Part of a small language model's weights.
Size: width 192, 6 heads of 32, MLP 512 SwiGLU, vocabulary 1024.
Architecture: RMSNorm before each block, rotary positions, no biases in attention or MLP, untied embeddings.
Training: a variant of SOAP for these matrices, 5910 steps.
Each number is 128 + 32 x the weight over the matrix's rms, rounded and kept within 0 to 255. Layers, rows and columns count from 0. Numbers have three digits each.

# layer 9 MLP down, 192x512, rms 0.294, rows 109-130, columns 128-255
165142092138112106125132103167112103118153060100113093170158183182138127118155137076198082140131133125093107111163103113125183138143152168160110071081131174118093082077159141154029143157114150124095154151113221130155130132140150127099081097102116107094120111167144122162118059173157146131138151087175084183119188137100157175123130167158202133140121100123089112135172115132113158166145
158135165139139122101126070132118128105116131122102016182120115111136042168227111138087078098182138130156156101068071133110149152136091142105149082114173098135133142051132159150085141103052131112131111167138143134142144155144130134145182123093157158121126148137170159137147204150087089128140161137125133158137151109117141084115104160127120100101163183126133060130181104052135157181123
158143075130119110101132150116163071140101106136080097163071153092068093084132077100108128051151094127101126094121092144145099145094128091127118165136152075123154108100124068160104134104074116153069086148124126102139144204101160139168111166099178133111067082157112158114140142146137109145102134100159133168160109113123049152166094123128139082142130056101090154085123138167072109117112
090173113105133095133101067146180107104122128090096135157090093090136163092127104145140126129168183096135109130119144070111104110118133116134180121091131116117117112093133158144048152124197155123152123108128168166165130139086141176114090097183134155118115155106138079072142161177130127108111150120157090134062164160145125194128120142105164084126168181095138055095088142158118114127145
136109096104145130161119127095096066138130125134127151146111139088137148104088138129170093148084162099061107167117145129104117182120123095101125123140125138127132089090170156141120103150137183128165128136139103043165168102163167147101145132123142130098114107135097140113152112156135138090121185143144123137116101168143143124110119187079108137087132128110096161163131154136158103099158
185020128210122139133134164091138141106139109134148149133128145094126106137121157104161173131101106101152100087076095113141147162137151086106119056089166154094094154159198086141096146105179164102123135107141194160138120118131144162067142213133098136120158136095114228129120130087101148127157092086113085177171170054110110157141193117146144099065164109153082179126164099165155127148086
137132121138077156162127111152184113066103099106100183152119157131201106151122112093131168096119122098078209137107098150094108021097214117157104163098163120074102135121071185092141195117161194123106118126101123123133140163110071105133111186133124150114120131067079160087072117147148136085056121083143080108130155167124128097110143132111113114109143119134144123095120127135068132113097
120092107159092121192144122156149170149168139138150150111152098135120177089181171121143171140090128035151115078113087093120112138192107124107140151097160100150049176107165198099136147133201122157122153140079031113135169071090107190105118128097132138152133155101187133107164074158147051084149130168147116157135092113093134157168129246088133180143112143148151092106151097098131168115095
170106104125158128112114083168145135093156149130137146110181088155092128109103096127116144166140148081129096139094095098146149084177083149123187184106165121039094094132121129139121178155142159082152077110094111107163084144123145170099109154103157092115186127134151133156135174145174125123144147129129059143154149092116142139142106097108112181204128134137138122166138107125174136142162
077063179154154060060146167159094116101113144106116092119141144109189104097135083162183102127076140077149072111160057129093130108166153099151163109104094115097194134117132163164126119145095077095125152086111078126134120119144095144156190130033128133109170139167093128141107163132140118193147113083117123065138195117135091127144098148094185180100136141181083091126065078125052123120117
106149110109104187124101119133147183119172129148164195100159097149113150121160158115045133097147101153152142083078167122056168093154124177100140116097073109127097155136162123110132070051126093134207137106139158155143141107145175115141170171180113156127154079121105165145170154151120097146146128166118114107115139160155121071034155153120147107099130097074150067167095122166129099132066
058099134075142151113104108122096134071183134143100110173105106156141097121120111078165124131163160089100079224164113114114102138169111166060082160097103202124139132099191106104089096171048145152123083089180097145154092135159181139164122100164139147129154087137071085112140116123145151101163144142125144100123144143142118159156134096164150118096120152141069116172104134165138054186173
121138131144121113146137143117125062122108083064131156128079091135058123087176161125179087168139090169080113158123086126113143126167145118131114144133097145167106158145133105164132101157124082087154086073124105169106079071144101087156123089107163129131132174089152084145138154116174134067109099085120129157097138131161168131148099173093114155210145173137170102119094174142122124075134
116104133083218126149144146123100188124093096110130150107121117133116121094114150092089154082085141171153139093185138191138160166126140075160158147141108184127064126122162114131092105146130112141125111185156095090124124080141111162132125163170146099116147202138137097184113171139099118055113165152141147152186151101126113155140078107108136113140133164145142173180147124111079196123146
136081122047164161112100118114071120088134086135171178199175177131101120121162197059150113146158163136141114129124133124147126133124157129131120093149129100091157137098101143060166115166132118108170132117132138098160099110152139078091142115079101106155156109073095134146145145118139083181133126134133126085123137149125147120155187126158172176154127068176119093118083146114157161134057
144106208084135108157091202208168102079103169101103169090141144139041146112137134171111093119095155169145173109151035099084104122167087109118144106112076065111121109150133179125157163156134142158049095098160049119121119112105122127106102157066191196152129143108116115126155142166113132174153133162155142118154069165073135069109136103143144089135117097143101131067082180127069081107075
147142108140237126138154116135170150074063072101112131111170132146136141059166163113143152171162177143152074136078156106074153136080133100125169166159117085151078208085083147117120177110086129111142128135162137108104100115115172164068109139152229126194133151092101140138124172097106118088147112150109153193108080118121098152034110195167158122113143161135157136142205059147150124139102
109125181149153202167165140104106152103162121147103150082130117149083155139101133107073171121132072197144123137126186100113142115127180086121120098102108200089083094164108134104111128131163139152099135119164172142128146195094171185086100101162140113060130165078189145190189088162113076143102090174154097170101127121099120076123076083157113125122120148126090140085109157122132101158142
162104097184121161085074117142092124147117088098179187129100122126072177116081134158059110145057127132104156135159037155124145096134122139090136123110127112144096115132116086102121160106120166091111091154147114116101147099080077062114088159151140224196168112149158086109161157203132158139114135102130085138102101115166149148109127173093120144122121118096101091083129155180180116087195
127150101073137111156101100111069127104146071137162154069103142100129164142112136113148113149096146154123102130110133115112095116095150045105137145157120140133158117179106122116127125180113109173120086125129103095071148168126157183163151073079101140137069121121126158129135085123149169088137144197109082105147110172110117143146104160149105107145113127129058092132169147100174157134112
079099169141017109132120121097085158161159092110129165140139122178120172133125148104106144085080147056162141137114141127069154123174164102118107079113130154147121100141154101169168086135146156120091099125062131104081117173100152081149136113138085126118121150124124076121110150079123117113097095178111109180119165161171169181141152090122120141151105120147110132145098153103112123087117
100138087168098098132165085136129156108094109174188143140083181147110088139138098143103212067127109180141140088203139094110101140141180105098087133129155129160198129105185129098122139148120122076142180128079173134121123101144131117115162126118136110152098040131114162172160164041076132116148108067140138103138109170134161110121136143125103129092152132147181118132129180130149109084153